Weights of a small transformer language model.
Size: width 64, 2 heads of 32, MLP 256 tanh GELU, vocabulary 2048.
Architecture: LayerNorm before each block, rotary positions, no biases in attention or MLP, untied embeddings, attention and MLP in parallel.
Training: a variant of SOAP for these matrices, 158M tokens, 4587 steps.
Each number is 500 + 25 x the weight over its row's rms, rounded and kept within 0 to 999. Layers, rows and columns count from 0. Numbers have three digits each. The size before them is the row's rms in percent of the matrix's.

# layer 7 MLP up, 256x64, rms 0.21, rows 0-99, columns 0-63
087:542541488508489451509526502511567480528500544522501457489549461539487500484516499520491518482515511488484501477551508497499485493505498491534491485500463549467481509522454476485494490496530516
087:541499488466514468537446457480495523522486490490496467493534519540461501515548528449510538490488461479501524512509502472468486500523512512519469511546482505488506461504463473516522513497505501
077:471513502516483508506525487493505501477509469493490538491498466571504487487533501482503471486505465531483508514472519509522517502469471479523513490492541483471465544481518420516512469492540537
081:544462564531523489505452521533499490509517492490549450525527500488484499504518509507474508506501525483487515474485475502527514500525471506551492502485521533452548474530533504507505498518507534
099:512481498500478522521484528492468499531466552471473476494489505541483504497476476456483545534494505490517524480513483493542508504482436496501474476541487526523517461467484485501528474489449503
107:450498455504477529496510477493514504484517459499520516521488474494504527499494524490556491511470546505497480504482495543500490505503496492465508496490476518515527486545446526507496463415518519
098:482492540534495485506515499513509502476523525530486462454548506531489500538483539505533510510482470500500482473511499524452519501481505498544466484449508495501488526461477512478508525477569513
094:486528486552480504517511457491482502570491516504518476512456508485522514452524465503507500523472484481484491501504540510492525516505508520583520496524480485505531494533513527499510454517490494
096:519466454485501538485510477479481507501476488484481480505484503511469488514554489522493490503489466499522555482540504510498523490486494554499483583464508502496480507520514525478526482481554516
093:488444506532503512455485541504514513496569493519524461489525508464491503528492488499472559473542545499538483490510516474504458488480510481516498503527534504529506497480469490498502507484463495
090:471515513511484486497554522509536536480516509458510497494519499509479540483504504521487486475477458484468502530529520496457530491461501515559503503485498477475480493480539514567480526534492526
103:477507499542462507488503500520541470512545514477496507455513490485495472493517470514482474540492489491470481490558460520475482437510517493520458526471475507477517505495449531496514475478510489
083:491501493525549450501494475508539493536491515494475526514535461478478470510499488488469500514509547518498528471501533481495415493473483513476502495469485526498534496501474458514472520475485518
123:493523514512446510493468514481463497512490504516532503483507539497512511464493445498481472465469504507514441521516457489478464515450532523512478471483455505494489498531526486502537480462507492
110:467487485495495567481464481490490474491469465472474454496474462541504511479508499520504478515451483495542459513521525492457525511503542492499511495483495528517497497491511493492459546465520480
106:468462467495501540469522507545509514477526502478494495535510485508522466500498549564477556535468505490486502531513524525497467498491510488532514512458539481473492515545514479509497517502497476
103:479531499525485516486554467517524509523515500512490484471544520494474538509494527496522520517466536499526529529548456495499512499483508493489523513534489525489489488542472516456542488435506487
100:520502528549489463495472444486522500493488518475477524489501512526484478529556502502503491482478518485507462526520507463475502520495502482523552553509495528477451490485506486529510561502499518
086:523467496503481512521522510520527536554526495509526487490525537511503511471507511471468463469508464519538412506533546473494504520493489509499493519509491537478513486487521499519510529458501510
080:492526455463473503523507510462495489478521520501483500491519515506500482499521474479483505462515449515543482478513436511525445552489502509487494525511471485472518497507541503502536491532447490
109:497488502499443546489475466508482435494512511419456513518498503458531510502475507502467524536515475499471500480490521471465493525495483482535503535486530506510519494478491480488517518489488499
107:507485493531506541508485487539481531498558507512442486526527483465515492485492496488518489455463482465473498484535498485503532483465504511474497493567498530514490499488489495521482546459472516
072:478481504514522491536487510470499507483518525498477501545543475498491482458514518523494506501515505534491511534528484490513498531430542508481539508496453469496544509455497490533492470503463459
112:522491503512492496578495500480516484499496534464500474448529499522494487449471485502513524473512532487474534470483513501517530492506485510470477490503562508471497460525489436500482510515486504
092:510529518515501504539462494518532490508546492481485517546460535508523540529520458520490546472525474522524499490472515495524486459528534524518545500529489506516505491519480466477505482461474515
086:486513486471513471518546484500511469491505511493541490518523464529524525495468492518512489560540511549514498483517535528534501492471475536523484485556491500546497482457483492477531507492470501
111:467479516552488523474451517538525496526498515458496481489515522506521525475502510452491529510527461493481485513506469482470510502501477440527481465534467510493522489469507500526464482475460493
084:523508510513520529500504546492510499467516536524530500481485454479494534504474488474573480485487485488507481490515476522493531510537469452498505514502503488508499540495461437513524473526534528
086:507473537514528495526486485496519532497516512478504506468489533507555456476480471522482516510482487492498470495468456482474531488511501460483515511481457486531526498511514507533508456449501565
120:511481525495530540499495493534477572494532538473497507497513523489511521521501496503501477477511460507519515492471557519549550567489483485520501513484458500509497536515521492501473517498515479
083:495497474504492503536464529471505516480469505484484533448512493507495519502455510507523477456446501525495478518510487551515455510485497508497518467462495504553499491550526477512467524534527488
099:475497497506498532566498507500497502503550498521478488520520520498440495501504495484488486466527513514487489497447471492470501512438491478543522505541510504495475449539485459541489505479496505
109:502501525528530534472501505473551492498513510488512506504484499510529520483494529458482509516492518495531490527521498501533477480471470528557502523526495507546500522512534462520544563476549512
106:467503518510452508498471497511513531480510495453453531519515481467535492494480476466536536470520485555525481450455516494497511482478519505477504556510490502505488540499466483516498504513505525
085:489489498472540558513523477525476464500533464460483481487518516475547509535487502532496507478459535533486507527490516532490520458456499485519516476486495517537502542527508506516517508493509542
116:543495509526526522496512490552516444475524495501524533489497473500503482475481498516505473466466493486449514501501465505498518544513492470528502500543482510508577518492481467473472463502497499
094:493541454515470511502497438503506491513547510496497472486499449497518501519514499472521510466495460482543458527503504475514464480489490431522506500516470514492475460518524498516463485481516513
092:441522505526469474515495496526519489515463531546516480492504508513526481499460487505450484519509492489528497497496520500499478538492459492466497507458520506441497522500478475497434525465501471
111:527479503484456495498509478500518544470509491506504478437479516459495510495479459478491487472473504501536494460507505518544474529503483488459495505467483495471485496478508478468447498541558497
089:490470498485541509473503529519485491508502562530520464551515545502506476533553490498516510465495519507469490505484522511516515497519521458489480520476538475498491495492543461563479496484494508
124:483501499523465508499505455503538532516548499473485477503481499481465526475467434490508473509510519501518466513501462516468501508472482503481515498532451491422521512507497487475480493495466520
087:500449536511477483512511505532522499513475560510524516496508528502537530526506505468532531483491499473512460487481509483485501517466474472529489468513505504516465498541506519552493507491426495
108:475499489505486533482508452506494527484518469443492479515491487505514504482473474495529474484520477506518495512470511552455501505485474547469493547503479512505506489487450534517488434472534493
115:500527486554521510499504502490543535472530495497489543523501522467562530526495500500508460511526469481470504490495481531444510523475496531503456511501504537550490467499475470500501506489521483
109:497493558515505507550498526493504554483558531486501485513504536513509496509518475480511485526519549472546488537503466507482512494502491524486492520520491521467496547494512484536544537517511466
111:520526532477470473489468500510555539522534488535485507527500465519537495510482461480521465500482500507492490497501504505533524505496453524465466524528467514495498509469507463523475444465518476
074:487500495488508540518507544537501513550509527490488448488509473514508459507503486496547520508514515513513519480541484535538506501476464547507494473528492512497482540506525453560507486503466520
100:512475509514514497501510507504497541517505525502489479470462519457530501453519495475497507515505522526526517498471529518520442522551497500578502555513488497505534519542489530479509493513520478
105:495470527527507518518447509497477502533534517476497498495537496511495488499488492502511558501561488490521487521429524502498484521510517483516447462529540544509496510515488454515493514506475480
099:489443484507505554511510495501526463529518499489526483460504510536473536521497500514499491471487495462527482500499525513466466509480482465514479493506491518509556474541443512496513506469462540
102:425491533490464475516488518468488477463512521500454527490505492486483526532458481491488475554501517522480477481476511483511479471506541473489515490480516507479472496537476460505451490485513498
087:481483538526493496484517504543495489505537500485497547480515482474475494471503489522484505512514506519478502442511476477532504538498454452498506498516447551517539540518468483482523507466529483
088:490447509526499496520523508504511476513538465483508508473516509518527526462511421525507497507510503515504543530516509502502487525498465488505482512520561477527516507506491515542503542452471534
127:495526494504434505539466502470469529481492518457463496507528498502523520453444522467542486524478505495486471441497489502487526515513498514468467472499466493481484470511496509489521479484513516
085:494476516545492553505512480490482511427525480487457538502502535489504486472523497478505502506521497468464487510484533525447496536464487502522495491505428514501474487498475496515527487484501488
091:497534522551478489452475490505423460493520525485510502461504494496495539511455499501530492485519503488511542510493507515514458505452490478516504479519503507442503483518478454502503478489481522
092:546500531492487462514537489491516485471486524503562485498521446506490502449468519468510508468478467536489484520473483517490465497465529498541519497459502513539533488518464485506516504521507490
112:472490513528457460499502475464490502472478534508460503514476475519512510495467477485492474516457472445532523497504480500460566507534527510486535470501471500478501520549486490516489476502492484
113:490502474487469528507496505510452481482503518485466485497552477487511514476505521487520533534502502520474485528488514514513458480498518471517479502455507534511511442476462561492461451520519524
108:507458499554505522503467475478491526538509515490506547508462524512467523522511475499498485476514486493474459478513515496494485521472488493514506525469475543484511494497457459479553451451506513
080:488513496512476507508536510512506456457495508557488525463505471516477480438533514491486499452525474514507482505489502473485468540511510544491463505515496518484511478512516494491547527505460450
075:490471482521511527487516461540486511492529510469522517501541500582480514488529496513466522498514549528484549521536502520488502521515511464529492509503527461493539513495496528485523473530492480
088:437497528460446498492499486498502476461529481484479460459491493511485531489501520500434506471523528530501471439508507495505492493504511510529514496460469491536520470511498473492501498478533491
070:489502512469542479517484476503507509497491516483456460467504533504513522518565485500476516519459511464500502503501478542477447449495502459481507484512503474526507486513500488478484443486542525
118:501496461556490522536486507539474483482493531478472556541472522466511513502494490510536524522532554481527482511483500521536525547496501497519501486521506533502522505503476493516510509508438490
083:493460440517486494483489538529497418493536514520500484491496483522493481453467503490499506517488462459514463490483461445520493493512492467510455510499520479479475507485518508504475511499476506
110:490463523489485531539530488514481482492500502525455476518484539501486500471503486490487508526510505519491449488513528523518507504494507469517453497553515514500562524519457511456499444490460507
106:483493472517509483458510479490497470476498532490475507472447476499444495537507478502526535466490498501498499474450488494484533492498451531501523515492543516509542507505481495519566471467515495
106:449498506564453496459497505508494496533487508488507518509508544495495484516443461479477537494491494488502490508531497504507505495505476481459487466494508478456528533479511486499468454441494479
123:475511521516473479505487455545523520517555479517500534504470555511549527459485506491522505459497513475520480513497449513487508525463513520468484490507467518524496516495504504496515455493454511
096:521446482498494487533452480490522474490523540480490487463500470517523520497453507481490480483517531514519506489481475526496499540466509463528553476528513519516475508501469463528512509489492441
106:490535489504474515520493464469485504476520533462489478509464471503503486471494501522490482505447496517443562495465497456477473467526479533470505481455523515529531531499482490498494496490504471
101:497477545464479513507509510466505503491523529531476513446518447486530522509490507518513432477500524497496463481510487547499515495529519510466490536460482513439521515521512475517502510501486511
098:499474524465456502528513496530525506494501514503517548481468550468531504489477459490473511503524517511467465502495464479495484517507474528485498467498518515478489508503457465538494421494491477
126:513516504514497485464513502470516534509501515499523502521508533506534528447443483458473470516471454489476482455507459480456499487508522520487496524488474473512519502435484499487479473481479485
094:496491495522495524468542478520471494499538495550524522483480503512526499512530461533520492537513483485503528447465484500547512510497499517543469535502498453504521469448470508503488520511525535
095:494469515516521535500532447515489521509543508490547491478507513506552482476486516496454518509509495518537481517494472465470463549528484460501520480453503519518517520503526503493451491535495503
112:503466487533494510558489480520538506491550462492498509544504526486545473480488463480474525499484486528518470535461522511463498511522519497475533516488472515520491472538503505542510529504475530
108:486510522477503500510555476503501559538501481450481469513502527496474519491519511462478524494490515528504490496507491515456530520457497513542486557487473514514461537486474542533497476501489482
101:506504513479502502504498477504476514499526539458544523482535518429526512551470530546497478503509508495517519464463488496548528547513447492463496500503523525524514501501490498526512514485502487
119:477483527527453518513508486520510511450546482463510500441536512476527509532482447476502540464507487506499507533539477491502507500504469498504520464474466486507499470521482532476488489475535496
109:481504493519491505538531546516525484496495503499552491481538557481511520445465527465518536478482533507501501510488520499474552538500511522470521506484524527521512535493509479526497483535467517
081:505467531488516474516502524507481484509495520518436563515553489519515495503537504561461515533503479478524479465518479493482513477476478490551523475468514485509496516512482482488469514477482503
117:500562489515485502521467466539526488482525511549536505491472509523589487512494507449520483516499484496546484478469511503495512500503517538485512491497493550504481484529475486482487489521491495
110:476480529535470526526485475482499493503494511508476504478494492496486564520496493487489527516568512479508473534459424462516521461477486506538467517492480523491529483501508472501489502495476522
095:484521509549471517528491498529504543501491498516479528513515519506473468490493494510524532515467524510529494478482486492478479476473481482529541528522437527555471462473466482498543516470495484
109:511494540525488493489474489483479541500504500481467467495532455496551533485483521479493500500456483473492473515509519491460535487491516499496509495510437535461500501519519489452523473470543539
101:527471494494507469526471475495447485464561479470485499502486521509517512496491499453482482522468510523549504487528472510498447511522491525482517519487487485534523466509514503497487496567532524
100:476525508544471533498502496497503530506480489508450511419504532498493520510470530480491495484519483493494500477534508520488515501484473487528464460504481581496525504525491507517484481448500491
112:498521489521512527496500522518438480495501506492495511495518555490536518481475514542510503512508536498488499484515490516538534548525521463525529505507545540507561554528482468494524491489499494
102:497535507498456497501486512499476535474507505494498526493483525516482462455493507534479466513487508516523464484517512534466486479522460533495523482459470554462485476554496466498463503503458512
088:497509520498502478510479513498478533524499549514509521503477545477505454502537493452499521497495505438482478520474489532465468515510538506539477506513483539473502546530472495471466525491527477
097:510480449545510493522499488508499421528504518498525492480519489485527481485503482507472489468487496515488490537527488518491446473499488465493495446517525501442535477527466484514504475486479508
087:482475529499512516514488481508514475505512555522494479518518533503546528502441508504497516493541488467512442503475457474537500506499496488501467505514491470523569546510485473503506534520487504
117:479495500528445501509510475501524462472519495458469499522490484509492522473479486538487467503473529520524478479454498492410502520490512487521515526478460488464487498520483510460483493522520512
093:509498523504519494511508507490494519447485505518493504499497475507537494457472481518543495523485524466518492481520462499536518508580556504498510477502497515532533550488478512544503501476497549
083:493452497510495506525517453471508474509519485497488521505464486499514533521520481527451561493479510431529524505497501510497514452511502500507462504474526472480475518539534495470528514480529512
094:492481474526488481524478544515472508509541483528513479530494514507478498509506506468473482472477504513508436486523513504484486537523541471503488485501534505501475483470455477553428515509473502
101:509510497553464476512497476557472497506513487469494521520512493485510562516467494531499533511484490526510417474495503514486496519476528531502524483491505485501531469539505499492463477470479516
099:461522459475482529462484527500523498477540530505494496474485480537493535515485519542547505491522521522512498527466497524456512501486514485518536478510493552485535501503492509567482482468488501